python train.py --num_attention_heads=4 --head_dim=32 --vocab_size=2048 --norm="rmsnorm" --norm_eps=1e-05 --positions="rope" --rope_theta=1020.0 --rope_fraction=0.5 --init_std_down=0.0 --learning_rate=0.0143 --warmup_steps=44 --train_tokens=171600000 --max_steps=5237
Each number is 500 + 25 x the weight over the matrix's rms, rounded and kept within 0 to 999. Layers, rows and columns count from 0. Numbers have three digits each.

# layer 5 MLP gate, 512x128, rms 0.249, rows 160-231, columns 0-63
482433492512569525494490506463471546522503477521464519512455497525505502503512480496483564509499454510485476483487524452483533519512499491515511505473456478500494469497541503527531494511470496
527509507524468537453528509475505517520482486446542508484487485539521516526537524533511486482560511486484458489538520502519483500472484479545553502481509528439560510528471494552494453502533478
509517488473495499502509476500533501506538517486490525494445520495504466465484500461490521455554519532474489529517510509492498468491496492531435497501491549495530504514501475533470543476466508
524468485494496492507532519478536510515501495517486483488547518506466555538485550480474507516477486480542504495460466528462503468489495518483513508541518489503481487498499513449477512522428480
477478493495495529487493521518467517480510514479478472514520466493523538540477464495532482514493474501504533486493511499517489505488484478553471492504502546507493470512502507482508543483519492
474523477512520501505497518519472503494472528494479564476436486528506491546512514479519547476487487515512464511487497476525486522487483479540452530491544516529502503496507506510531436531497519
512477473473486495516449521501457528574508520500505502487499514507493527506490494476508479505498501473604424524523520505533491545532515484503531499499509497493455500488532496497494471500536471
504530511467493544522493509491523513504475505494517495502497486499516511520476511482484508444522503472539522484507469493492525506512461509528490543505546524513508497505500533486525518520543497
477507528495486536515470510464511512504462524498451513471485511469460492502523471500513480492503490531465494570493557465479480484497508517511505516504507461508480528533527480472501516471530496
503515470469477517506514523495510502468496583461503512491457464467508517476520517479476519451506504503489502488475522516472491521528482465513519518524472521524545543547488502456501517456496493
488486517493510523456453487473499542496497518499487453541494500504489486521523519519499476515516483524430531481487560498542503474535528503523518469502457489504489516523491503487505484508478443
508515478496477487467482529439500489499517491512506498455476527504457450475476502546469513483480528503478510470525531512495497463494510462535514523538468467479496496506503473534517472519489511
461507506491514522486528552478490476469479529520519511525502458509496510501503475504518504460483470443476496514498533495415519509526500501545576503520495518534490530501482531515507505509471501
504484481494470504487465453507507473500467486508526484522486511496516510469530517453461518447531468489477525504516515469483487482461438490519504501522465508529496528503448478487510523490502547
479508513480463503461499513465459514535458489503491506462482482491455507503528546521476504451459500498480511493529494544484491527482504475502495495524506473480533549508511452463514489457457485
466504497552495530483491488491497517502545452545512535516500519496499498477514516521497473492437519468495527509465516487485486516489527506512574511486462491468510493520515516523513480461506521
458517497517532501479493510537486517516476485488479503488497463513475536556476476518512484489493475506535501490522548474531473526498487494510474496475488485528509527481471473516539540466521511
498480468465524490508533476503464502542505469448485457491486495538446514508513482543542476504488475532518491500460515513521494491508513474539561511519485488487493499484459441471473480539477469
469519500461469498511538525479525499476508496521541483500541466494512561548518486473476483495489480464469494526488478496506470473486495456520544471521520521496481496491485508480505523479531543
510463501487500508494501481476473476482465520513538508550520500489516511477501461477500485480469478459560515501469500518512471469482509453485438551515508520501492488501535454485519487510481520
461558501477493494494471513501502505561500504500512455469506534514451497520492469486481473509497519459514507514479449508530472519468511508501526486465533501495487487526473467468521456488537489
514508514533523550506508519482473541468502500514504519505538506486497506517534519468489508497448532545528490540467536467498495558499457514533550511547521489510483459543486509505523513542530492
494497490490475515518459494500551504500461515567467533505503485493519504501542522525462485484542526491506476477516506502481518514508493514527486515517495500505499503516484583463530482486472505
485550487518504508522526500463529546526498519511465546487510487476520473515512495544494520519445505495485513505541539466436464484484544479481501513512533516448523517490498517533556478462486518
520526521541496510495512507513475513495488497484530454519520501504512495509498522589522467529470514481503483453493503449508490520475494489499468517485511475482534504527475443509539522533556517
509478483508521476477503467481451508484436516496448506479475482528492530484463512518486480493526532498476501480517505477480486487494494501468496506472490528493515560469458542534493477510521487
495556473528528476471510552540503503556477500483462507503506517503479485494473502532546494520497515504510530475528438488516537513459506455528515558497484509495514485513516504478503515489535530
469537489494470499475495480498476530492521502526492487518453504470488511550489508474489505529490503471491529536551523478505415516468516500501481520572518484508481508471544527552537510535500485
493511473461507460514472526516504529506489490521507469529522491482445539522477475483491550538480485495512519475507503550503524534521501463509490530529514474572538499554535508513491504523485531
543521501486476488532531523459488491484518516477532456477530503503495472483502524547489479486508473498458479517480478472482524513480517496505524489480438469525505489447500511537468442521477480
532543514481508496506502517489528488491495532494471492529495472498491470473526449506503478524491509451532474473503535494484518507499513510460506479527496480467468504515467533466500507502512487
469511463501497505474450472506505536522516522506468511489506489469498536475476483474516512527497518532493481452497525469491490466504500503486510534489518502518524504556471508442519519529509466
483534522513482475484534444507467473488514576488477534444506518480491487547528501527516575484493520561441483531533516521480497472459551472495505497485501532486490505485483541452528496437489543
499477513547516492516534503483499531469495525469505475476492445478462479520435517500551447482482489515543469460478551529458507532544500492460531516501505505490535501501501530477483489491494468
513535464511535461468468523478510501448502491521481497522547501461490500484471455517513543452517456487524495460477484504468510520467478521498502557446494510550495477460485495524444462498478485
535533506492509518478525533494500495494480460423506530522448487518549495485506511462475512486479498539496477459518557475488462511461501521521536501480468511477452515494469499502469468509519511
441514516534493572513515507471493541506457509498458475478520488530475511502455484466508547510470503468493474534515520462493512429486488497469463527503458509484499519515472525514513509492506541
473485516471514511504536488461464481482526475502511500480542536476500496514522509557479511507531494524499480512488516489511469526533483515527504487508488460497481488520514486465506506467490528
490487516505485474484465535483473526460502537516480447498465511494534470546546503506511530539502469446521468486514510490536478522462513475456488526503509506487535550496466482467488500448507496
486513453499536468475508489488470491528516524467478503521488481483511500483487426512490530509479492508481534520443513520505467467506498521543487542501517489566465486488521496488502506457503457
486565496490476519527519509472512438514515508451504522512501516466474506547489551545506540494501543512503492480551537501512533477467455472570464465538498494523488492464511484504526564521474488
495486502496511492544482512519536516503490500516513488517502471493502480515483527563499472506503499526472476510499527488503489519507485508493477523478528531489447464475493501494509501491507481
534514519523479516525466487524523524481487507490500537526492526493525480544456497501533487519541497502500487510535485501483471501510499502493522508459516492480494451506493494490515512504500508
499532492516527508495482509531489523518480534530514481548480560456546471538491542516516466539518490494512488470473513523462453485489477487486476540473496462496476445520487469501522460528535540
476549533468506532509479523491534478480484537497519496474553511442488502536522507509482509515483489491515487484498501490505522482479483472513552534494513528482529496454484519447523508495539514
521480483527539488513535472527475504536471526491462474517477475473500497505458504498513521488481495518471507511526532527507518498486526493451489541466494508550514448486507513508485475483465518
495472492486478515517481483467511549473529511489519503505487483494504480516440519501491544474506472497558524511494540506494526492516492510485521529468463511514437472492538549506514555454447528
510512506464507468465525505466441494480537485528488474507506483529448483515492479538484473465537513497555490487482534493512542457454522476557500484451487514512502503469481553487476525459458475
513513480496461468504488501486495477511455516508508519520527496534498511498510491522551503508467549523517507500471465478470472529506458515500492511493524522483467494538516496495517534482512492
461501502501438500465479475472496534539518477468435478514500507532514501487474496508511498507519456521478499522487521502487529486485541497468534515485478535526465506479530479517517486491501529
495475466512525535467530548456519496513514456482547456478479490481520524507506491504461501452516490518525524508509561498480488460474526568542535495520455492510515521531469511561544545504478513
496527504519467532512520478517506502507469522517462492502530481485509493459512486521459493480521532513458477522501485490511503536488500495488454529491490485486522444515514481463490530462510487
533558453492513431467519500488463475503464505523519479492499489509477545491483479497533496500508501498523528477514510501485517473496511521522543470530500503528517498516484529482497520463486502
491530456497487469472509477464539480508478446500496501470510537466481485541484509488473501495500508467506470523505494513545478462488512493489499465495448479467518487490480507526511463471497496
530515481523516491537567502474527510519467478449533495476454483443496540500547482518539510525498485508540504531491517482511496460522481452511517503496485492506551526494463519519525481503437499
491521552521541525533453520488518540517526558471545481503506476513512472467515491492554522527523472533444501521478524511507502540481550486515493490486503522479517494511472488524526471490514487
492528505513492508483504500512475504497499527517492531505520525542507494501480521529529501513465487514503516490504491477483479502511488489493530499521483458463499456492515547515509500466502543
545494490547500486527510488476502482500456469486508468505440493479531514469506508492460484494518456475479484478506472495498490466522462485476561502537503472538500517523483509529500452517507472
501525536486493512489524559524510501474519487486548484488514490512482491498519498558465513506451477489501532532530513509512464488505516511523505453473486501475495490494549508489541512480542483
506428483466508557482509492465492490503487542541489529495505506509504489498488512527493499476504494495484455522544530551531489504477486500509522471528504462482481485464507501468509445497513518
509470495517472471476572518479497508486501484494498488523451479521460474518524469525503519461482484470485532504511516521470472511518478494523526498513529476527489498515470474488527498524517538
525509507496521530508490495458522463501474471529525535484465509512482521512464494464507466502507493528493533538521528443540488510534514459497470495476450519506539484493495503540521530495524527
506519545547490523462431493511502538511474461471476476505499505498502563540507522464444480501516458514539479495554463465448464527483512515524455509484519471513506488469482478537482534479508481
491510462523461519492528432493489469459502491536507531449478443503498486559488528513489521467534475509509474506499499495503470494514466521508527468493536476478516487462489533519531460478540494
459520488485461526502494503500495476483502469498500469474499488520497494516512472534504541522537504458499528536493478504508495510521505515505492517508543492520474533496493544493527494491480503
505524463488456495508483470507486512512490472533481445482477506497555515528509500528550487574461484503495484479491485518510529480490478510473516564514508562553478500501516466535498531499505532
502526486431509481524473525502496499467515517497504467514489501494457531495503434508534558469488494504484493553530521524472516522489526469561463497490525519488530499465528495525527511483541485
479486502523480497508470502496480481525494488485526451522478486543518494538520546492505563485491509510474489504516530498465522569492509537484508474499538505485506481520497517484528515501503532
531519525492528531501507486458526510522465532496498519550500502524512534509513501515512510547516490465518482527495519471469462495510434505523519489451514503460538490510509503485469490495479511
540514562503516510526480504498522529462476497507503461513464475493536501485514543485474525485494479527496515528484513506478517479484487482559490465481476529568473489442474519472511502476460491
475541506486506465517430506521515493474521509539529495485463501530502478466482495503489479492504480429491480549487495507525471529508515473497504527527497529491513499551468500499514463472503529
522508516478473488466509503491503532488526486498562482467494498507485517423531477501511489491513478515522525502516512493476509505459565507460508506478484539497508442486518517505506514523476500
# layer 5 MLP up, 512x128, rms 0.264, rows 160-230, columns 0-63
505475539502510468482508479522502516493468524499491468491545513490514497494548510482517527534506512559534521513465546492528509505491489519509535453512522555531488527475512485504502503455525509
503509495452515481542489496511483495502493518472490531471509586499511468461506540491481543526474501508497511511477499478504516524479540487508475474451466526465493490487519450503472459471477495
539488476470526507516505539504473485493502504517538483538499513564501481508540511475487533480548511487478502474498454549506477509507477484496452461515482524497492497500475531499483457514504462
503471527499459521556507507469523505523501459503524517454519476508516455544506498478493475500465486514450476501521534549450479500506522506472476442536506487503534453548492517469500484467478498
490532489498497498474528524502452514488545534513520493536506512444517517527492483488534490527488505509495531507507558467473492498490463483552485517536509477477539517553461535477492500521490520
521490460485511497484486553506494506465514449499496483469508513537477508497508499496501469498500441509522509520485462481466471522476490458511511507543493498478427483523528521511505499532490502
489515516517535476502486467510480485507487494445471514516482530485465516520507474471468473501535546530524508512550520534477472485530527494487438470485520498502498487572457524490481517475529458
506490500490509506470510513495568543465468496474495500467567493499527532486499510511528487477542499499517499498485477485532521461501535516492465527502491460512489498493491536516526499502500519
508493475492452495467497536532513462532520449498551557472476549486497495486533478477511524478523505520513511518473517533502544505490540479557541503534510451515488514496499525463474479493520496
489468502475519492502526498475510544469489511496508487507563554502460485529498466506525545508468563516523533514497524514483528532525490448504514529480467498453523503506444544495505532495510477
497462521494527557505467517479512550475511508489458538519477476495480504493490458451515494544512534520515516509447528504502555504515502518540513496545512488532481550505479490507514523535469496
457525479501568476512520494516476497538518562532537464551493518510549492472529496495492511494510486524510487530532490488469469513480515541463452469540495498530488487500495526478500510472523504
508479535495506474503492431522491524511487484532485525494466500499496430571530517499511482486513521557540510472496505495528487473459513464412512511491480496478487514526493472489521445464513511
473464492459517510569486500494543544492512520496490460517455446514470496539484482530490481508505488501534537533498489495482455500477516476487449503499523483478498501521504490524541520509506448
504512503514487501467450468494532511484511525493505500493473512525543460465461472491575521477473555463493517480470491515485515458483503487472481543526512514551477477536483534545497472484482501
542471469515471518490458513521492460515526480486538489506555504530511458491537505519520500503452534475463497523480513538506515525487501514493495531489478463504466531526460505494495465497468502
538491489494501521510503475452516478517516533505490471492458472469543511479486540519456473535489507530451472536489528509465490516500494512497482522488552500459484480493516485489503495526488549
448521525500498487490508508516482508503535491459533511498511484484529542459463516468488506486486487466464547491523531481495505513457507528535528506423466488506510459513506527527554454447523478
529464482536496467509528495539496511501499497489510496530512512533539494493488502509475483524512490474495487527547520516506506552438531479468501531507474499531477506462510493504501507484483478
529540498483522521498512471500561525509505462455494483529496485565501472462530535509509509484539471494467496467500520541483474513471523567527509498510502512509509500486521518474469498530464533
514503473540491459544480514515497472522476461577548518508479523517527464531501526494543505518465511483546553533484519486549502467501534520493521515493516514497553469486508512489465503483463518
484492531503490523463491461532526457463493476544471562473490476438476527471485516511521493505507477503499472491536481533490496488503514465467516535513551529520564498503537507494531481527542495
506478547500513496529467504504502497490512548532521467515498533484497510444473496498537522504554465502525493510520444508491490508552461516507525516464495477519483477515516549498525466472516525
538482536491497495499481500497518463496457490521526529530507529548502504496509512512534482501489489510511467470494503509493533502484478478534495523499420486501467501477519491509431469500461543
510469499503516487514473481480539564487512532517512497398497464442515505515508481507476555475511511497537496482514498501511548526544517509501501506465499519523525466496489489503526507492497498
460492483480499526544529512514490492528514469481516522464493517506533498527506526491493546510501495512540492500457531530515496458502530441508512464505547510527473449566502468498494524504482464
543536496516515517463505549523479525500513464521527507443465524472525505489491506502492443495512491481524484461474503482516482511454462513532524462482513477540525475497530510469480516492494493
488495474463490509466502496496448483490523489467476483514507542492524470516518514470481532482510484449468534494511493472474519473478495461524466525493496502546501516493548495514489465536513495
476479464457496511503467560489487486513524510483479468493506491499456520515512525510490501505509492514528524493488470538481443520509488494530488503555495474498482432522465482521532484522502507
479511493501481469462478525517487504513552538532490505502518441483517536506466492451495502493505470507480488504529539503487496471522507530501490548505506534482511507495461484476501503489461493
477471491512512521499486505504477456531526440502519478462471491518458506527484530573541480501545461556527523488494505497512509502542496510519504516486462528500498547496531470476496500517467520
515473510488471533509490527544459474509465505460488480530476445490548480522512529514529477523476498534526520487503510493543493501498545502510493483489481513542496524525516492508530529520494492
512509499494456534470475502504495501476538498484487511514507523474514537532506524482481510526522492504505482488519501489435461460535522508465530495492525509456487525535489530500460495470511514
479455498511492522516493458477466511481505485502500496464515486522473442548532497500495520522503469520497495524490473502534511477478496499495489482503519522561482535527512494469545463479491510
531506522497493536497526489488537454550510458482511521498497496536498479529519503446491470495467503500494517560543487527505469531543522539530529478563536488470531509541481514483572517532526541
487509507478470479474454518518502508464488494478525477516496513501482475471477492488458470475531460476523540548477476542509494542525509506537488558535520518453535490522542509531504484494479515
526481486482520499495507514461483514486506512466468501506511513478488524468484504475508505462492486539530503542554521482434471527488477544469471498489492482528479468506482510470490553460521522
475520507491507492493482505550514529488490518457481534492523492529467493521487498472477485500520497520511498496489483503469492501517487513511485492494534513522521473498489500518514563480544486
498489503506426472465497470476488534458513512501515480465473487482530473529475529501461512520536495469513519515539504502510472502468487471514471523506541532487492591456483470439498498516508521
524499493530519467480453545496476500522457497520478492520505432501449527509501474532432501488478497518525542508492539486493478501492520485517438432473476493501434509500461542504500497540535491
484507435521504537532541517487517480457575506490517505529539511490481512525486461512482517499510520501451565515512498466493473524515517551494515486492484503467508465473500479484485529493553470
507529493539528489523485511505508459499495500524537489502506468510526468512483507550494502494506501516474493530469503502480480477521532506511501485496531475476444418512497472480502505493523530
479522496477530481501483518490539506523485491532498472472493459489480519498507476493522534499489479464488497433513458516508509548452499499479473511488466527534533497514527504511525475446475457
560531530481504543492520538398472527511458450518473486470526522510445552437504449454473557424548471447480501533449485485504506525483490502510492461535465510516456530465518515497463541492526412
510447495456504503482486506487511527501476515494515488478478480523502519519463464501544483502513481477500493550486520500468481515510475489526473540543493471507529519529485513504503507494468473
478512546457474490517516516482502509487511500491514543510540539512497470497483499432518505555499502471538518511498475483551528505541486475491497506521525474494545488495529512510501528487472465
498500526502448498561510527521531461486481506503469525481562494510490528509503479517504510539483539494484497504523526485559498524517533504479495507489499513493472488520527479521478508449492493
465462484492542490484487457500459452495506489537457497512506505505500527499467489524468504453551487523537495545515518479471479533519502453541497472444488533547464482491511530515483510462517463
523509502530480502499486513548500511539514542456495522526477492497507500496483495488509519520485484506478514453479517465538500479506508490546483516529484508483571492470471491490472538497480489
505487465517467474487495507491486500532472501520507461491487501512538499489520482547466532473498494475496503500481464441492503486463523508489499508485483519473508516490516509503505534522479500
473430476502517498498493450481504492489499540551516469496493505487527502479505520552517558526500488494534568541465507473492469532513563469503461502473474534512470487491514458527495493520483486
484531490518484532498486514546511536504487505527520484517494486495459445490524485514478512510507474510481474512503514516479508482503521494493525513450497454514508463497495466516492494486486495
476549498505522481495526465543499501537482489472505519469495511511439501536497506443571502487481516503561493512506506475487491509508463476503505513509523499526480502485476464504527511430473485
474532546469522507522482490540552471483456551515508507496525533509525497472548514529531502554489504501524506452544497516534464443507513466482525506485561530515499506520473525519529521515518499
547519524482521514483451482523532513533486542488496494500484549498518506477483536496497514482421499500459527490501460486473545449449507517485512492502455502497501460477498516510486495547465506
455484485486500485505481489517476536527467486514477474530489496492468522504463514498459503498485512544505486454480506459445488503506506508492515520504493498451462497474454508496487447484541469
498497485490493493520493479550486514488521497475463531507500505535497527493487533476499504460480495499489518511507521444498531497513485513515458484457544497457468491468553478498545527475475552
520471493501488505530468487485483531475498489480512516511477538495491534497513487506482509511494486475536504471482497545457465488499471463535513487539508511495480464539549464532509518526532487
546510502501486462500510544481507484527529495517501483479480509505470483507512525529501515518481506465480475475499567518497558514499507503527467483461472480466529539494530508486482507532515497
481530503463469475496487497493500498461518509515505549489466533510488511492488497543507534493486471516514546486513492523472497523473462485462530551455520458478499526506527484506532496516526478
533503493451524464494514539526502479543502534482497458470507500518465507500521475470497509523529522478508574499499484518498527511509513475479506520518516462478495504491475462462505505538461502
563478503477512494492492516485556479474513535493511501522498492474522524465475495507490514495515499475471542500471513499476513480488508477496501491517527487542491524518498497492498519485493561
488481530518507482454492509537487549503483493495537487501470461514506470519513522481510491522500493503498525470481547551542524481530529495495501489518512503550494507504489484538507533478469503
505538507537485503492547433504478522535465496496494486542520438473532492482481512525495533458493481488507488479522523529524531507480500526483532494514487475484471528499464522500512452510525462
495509507532527506499522535485481494541486470505518503578533504556533511507496534499485524520488530523469500467494515487466499500521506520498476545517464484496510523520470475493472512491427529
452512499513473503517517486535467540528538522468464485538502517524482491498494527503471495499505472464499494533497499488515496473476455479465452553491511519521495535534452515483514529518498504
520495473463493511469494532557475499509465492531483525508493499507527494497489484496438513522467476482507505509488502473488519515453512495503514518465461501473520484493463516484516515510518477
495473494495460449533507489513521486492560509500467502522527508523489445467524483537488493477453488466511494519478486472502503498474511492510488497512432464505532491506472472528525447517496501
471511503508490508451495499511502483441513489468459511480527486503499493509522506532506463488454543503470485490514470495472494516478535503505476509495506548499491547463488522530537542498479514
456488499532512507478551517510542492482512489489510512500497504515493497505533499522493463480502482499519475505516548522463524455502524482561538490481548526499513467489490491437447490493499479
516492463482540495501524456470475492546519483536509494524495498467520549529478505466534528490517478472508504478454511523493502496483514499512509498517497519508458498483514500511502468497522502
# layer 5 MLP down (transposed), 512x128, rms 0.115, rows 160-230, columns 0-63
494507461510502515496499482475481520514506496503482484489520548495490542482519523576479494456473518467504480524479476521514474528555514487481442522509485515547499473515515529490478479491485505
503469489486558479524516500543465472471543507553435493514471507442456514470486481479529465502503504503542509505514515447520513503558532454489452481506454534503470498504548526479478494485485540
497487470482477510499496508510483527490471521497511530465518501535493515484497494534449552482501459476498538527526474490538521540528513526503477515546488511504521535483464538489467493501495500
500459468477510498509521493462529485460458486484523520514489502492451490521508531477459508534505492501475490488486478503495528509544452526452462510503551487477490486531505513471478522556460472
479459474485506492438479471485465516481522480492450502497532451504560562478502485485524511474449501477442499509477493477501502491468459550520512519491505524495501463525515511546493498478488526
486474517495520491513512548492442504522495465507474502529530493456534504518509508471491499535462508493522488507499528498500467575478490515467471481501413499473495539495485461501501513527492522
476478488482472480518472517523482505455490490483518502521502486544488409476505506521519478453499528469488505542499492470512530515492505532461522519486523504534508521521508506500475513555507517
497487483493501496505495517510552535507526460544473481520503519497545516504492498602490454471509480506499502510517524518517486551517509474484498511498503474489515513480523508501500483455477521
516503508479497524513493520525509474518498496493516483454483504462492523469543437512540508548504466570495499534513530494491472499513541468487513534493535448507521520524549537458475501529513518
493495530489525499481497517524493547514522477565516494461523500446475536523488498511476502527515523507500534477473533507557469525517542470506487504498520494451479472478522469519492471539471457
500531487498448504470474469503478522531473473506502545472512523552484470514523515534515520487508494506501478522510490482474500501466458489493497465489484514481531451488518502484451463462528502
545535494485491485470449505449473464562521535514505496522510502461486475485509513548506473514486472464524541483473522498491483493514461512488481512540505484533508490501487529489525492501498492
525527493490492472455506464503533511504506530485492471431494473491514455496487531507479516505544540525537462493515514543556460545506520426481458477452482512495503521460469494501508484499501497
491469515460533479515549481459547483509502530493487496464509465468525497533461497489490516521482488532534492457528539511491508489491550479503450486496507519512494492555479488565494500489506480
512540510489550533499469484450516486489467565502499535525469489503547491500532481496505504533523457511504492508520510493506482481451519488535479534500527529532487486523500535492477504531510439
478467477529510528472497517533468530541534511518527530522476496501514496501510479450575494499484483474476553526468509457472493524489501507499502473466528530487498503537516487534501492447479546
494492535490540502509483548503495504479500507514496514525505500490508497523506515501568470469547481465508447482498510466457452461504465485508475507548502520467476512504535479508554489476487531
570473483517541471485504453489499497500527484497500469477546465547517485506499482491525509513465528507531480468506546492487457440480510483517467470478511543486494488498551489492504556433491472
504533543438517488511504461494470515496503501478472489495473503470492510524554536494510517505484474515497490457479519479502519533472474530511502486453490522531460507519514513526518492507480543
526505528502496524492546476502497510527498473514472524552543516484485502524493443513490514502508476491507453463485512562491497502531499492503540508507521463489472478497540477432477494518550504
525539503491516514443490491452511501483435527502505475430484519487504484491499490536448504484486539481469509511517480447524504508468517508446463512480465482474509532470465480485515489532510470
453470462515475444528464513433491466476491540512482497457484514507514467519467477503452456471530482502468527467489510515509475475500493479447499497546503513495521494488479525541491486540492539
491531503490541502519474490459495446519480531522514504480487535528518470483497522478486495502545488487489454521491555481503534470493475503497480500502519498484498518462553496530504500554472454
526521523545534504497520512470490553495488519446539481507501460539496471542552491507535466494505522524511489530483526501521503493459466536461526526453498462546500537575457497471494518505499478
501546478522461496492502525477476435482441499509502530557505534512509465506484492517533495515481462492510497493485483526519521455488493481471554532500520489495486533498533531479483554552508505
489545477514501458473521509473506517493540504447478492521516502472511467534490496496513527482480466530504480483460491483472460476491536502514536483516521529514492436541502479473484482439466518
488499467488484508527534514495547484498521486504553475522458491501486453510552496448504499513504520509508468453492508535510512447541502504475511486491486523524510466483490496507500521486529493
482539491476479531520477476506499490465500549467531493469485485522467517491508451455491503528485478504490524520545550460505502529509508543454465504514497469506479541525483528463513504522505512
491491500495542513510490513507483487532505506490502538477486570506514485507515494500470512431465513485511514523484501461497537513505473498480509489573497456547472466471493471490527472513527489
513470467514475543515498512510478476501540515555492504487476432498443465479478524488468513545510467506513508456502472490531513489523468518508528486472450462503492518494510564472485491514516483
484515484537525495528470485487482456473476477516490494496494461486498531498475524530471496497519453488508498492521539520479522487495511507508468515480473527493513518454488483466498510489471495
489497509525501504503525513486478454519535450498493510521495506535470461520479503526496492477507477484483512530515522491494496477459518479492503484515523509513458490519532502504501450488425539
533522549507501489476531493491489479561494536481488507501484550476491547533499511479503508529456542489478507512519471505478496491475506492486481529438525491501523485496522519452506539487526504
486481502524487498533465512513480476519554481516516490502496518509517518501493493506516536515443476500531448519520496506484513537509479495548513534450517463542510497466494513463496495472485522
517532544537510509480476499488469493529505501517504480485488513500543505519535545479472492480468517500504544527544552448506505509515531477560493487525530527476522458548483494432564525462478532
512490483500530495486508502545479477459445463482508486515471496541498499488483495503486458475533501504501445489447526497519469525467505503500498503544494526521520536516522500530463490519524528
484510498526522530522514538543482490484478488519487510562515509523512508495529447523482480504510489515500504509538466530439526516546487503499490529527471503472470478476507491512489498506512502
545484481508536500518511505500454497499476514571498483512481509479476505493507490522493502517496514513514464509534509487512486487494514489508460527508510502463528527498477496499516492529504511
470504453530488513488521486550449492473498527520493470479469527449505504547512470480504515517554503465467508508551500520534519561529462498496484482499483489472442569487506470469507518467541507
492452471460493512497476501502477483516497470506474537531460502458502468536511470516503537454521491464465517474484500471460486487526469440486504542500494503477465511498447475434499496457456533
524516492483474540524545513507465523495543537465494522451513515522515529503494545569488498482462520551508489513471481505473476524502477480532554478467459518488500468502486468515515520500518500
488467471466474518493487491516477525494515526464481495490483507504491502483511493436497537548500504487524502494526483519517515498468481520503516512523483483521547574478513528519491529509478483
493540502496494477492492494483470505490529532505493486490513522512482535482507522467507521495452510496470477447539503464505492461472464485509495489520495493511506493527508481529530499457499510
550528551501475480478529492478467457511505498485481515523461443563469500480515552466522548457464499535508502565521490450533526504535478496531439475509462527492505529509505530492466547461420488
448498499498537508504489530505527471490534527521529514492527525496495502528514445499540503496487544531466508484508505494530523544511496504526543470517531476519513484521536506485464454496478509
498533525499501510489510509476492504487516475503486518499536517498500448498468481480510495522507472500513481508506540490498485470510458496524500501481519486487527495521522547474529510468499501
537465500537527534470477505469507495547521436488499521501511531497506514518488505532485507512524503485544506507472520505457484504485520465482500473460498504472463511505499498482498530507501511
510469461478496473531513481519475488520517472496505511496508511486505515517485458505478538555542517515509451490508453515553541468518538494504509511500505496500485518438439562509498479504515466
503528506557473496503475522482523510463493527514467513581509497473515495466500528499465511464476510484500541532507508496503465468527477479550514486508540518473520524533498491515544501476513515
502498493481534501522492511508513503470533507506498550489494495473479492511515503478497479511509539520551503463447543490499484516527516464532493536516510480445532485512464491456470490547531500
503518522513504487459490516507519507514504498506516453482541531476504508460513513473472506538523506556529467542487516505488556535469513501512535523470491539472519439460516487483469467500547448
503461522488535531473511489470487510450511482429500500497491478493519534530475536482553518526466486515538536464451481507505487506494468492521468523506498520518468547491510518493517499510487514
532500509466488479502488461490488450552481472512517552517539488504477523529486483533515557534476485540506501525495524515487537486457519508498492498497447509501506512487516504499503501483515462
476564478505478516518516490497504492508508509502488492493487486543495522518527485501516527502489503500488479482486517436532494479446492499531516473463478531476517479485542492515489511470509499
543485470471517461511480557457524473477499481527488460515516511492503483531538517512556517517523497489500476494470520514485475450502506475489506478505519519529505486503503480505507467469481510
513459495459485482510481556476540464474518512503510520478481531517532527508520451479531518544498518527453492499490488505536514511506493509519523485527510458512511497512533494503442529528514439
520552493461492516482517501503491532498487513479459463488532486497510494481522495569478511497507512541497482509451487500524516519533501517477468529517494449488503506524469499508502463550512468
479494474482530482456521500518485515499533496541490508500503503493463476473514513507533468477542515503520514522529480479494517537549487482512493490486484526465502492468524553481487516478490514
478514506452500535519523513512519467465503511489481493540497515473533520496494529483507456472463499488499495498496496454480498495469534526504512492504496540501461445500522482490506483494577489
505447487484522530504534517499497493504540479511509482489501500510527472550509514498531469470476538531507450491503545525517494524495494525529474483527461543486463495539497490504524492446462512
474484488502487520535502505562489504514487481565491500504501503472516515460521467464517478467523499450476475461482483481460507504515455518494506488511519502496461526494539514522479520494537504
503483480474520495439534467455550486513495559488480489527501493493499535502524505498500484495482507512507497512478561508492489496476521485516516513481537531474499494522519424495509530444550515
515459511489438498506498499548535508522490551464530532496491526493511499503498509484482499491516513547477481521479500488513489471531449497492538522522512539543538489496514557520510517548477450
482529467490527496507490467503501469485463532447492568494482483484521482514479517520486486523467476517466475470509499537471514500504448492511507475505506528558476513501486492533505495448496503
469510478475491467507485487519526473505482478492531466516522512499496480513520488502497515482492511507502508545532515537516549459500498517506494468514484499517536499490550508480496483524558493
500512484485568529463490447554514495471469518516477506474490484497530502496527459485534476521496509508486516499493487510486547530549455487522514467528484474461488487461501498524514488479518513
490517517535454502468467480493479459555512466515482529500496520563499452499531485502528539511481492511467450523472486499536547446478507518525469493487487489502497532498516461484456511502499487
489474510545524505493484522488478498502463530500476482488493490538511548507492450475519484517515531467511512524449489471524506484475465484529519467540525511504476534526505511505472492489513455
510521461488486511482506487501506482481532481492463459550527492515488503510498523487498468475444517501545476544501490496480496475548536484544524550475521483474545473517467504487490492416530487
477480449484469536483487495554478492482497502504552493520456510500534501522509545501480474495506498502503477506539482508485508442525509475485510551533515567548515488525526519502469466477503499
513479495518479494455484483500501478535482504518534492503501467486479540506523511481536535517533442471547518493474497511547508488524527544525511528510524507455518524473500494490511484521513555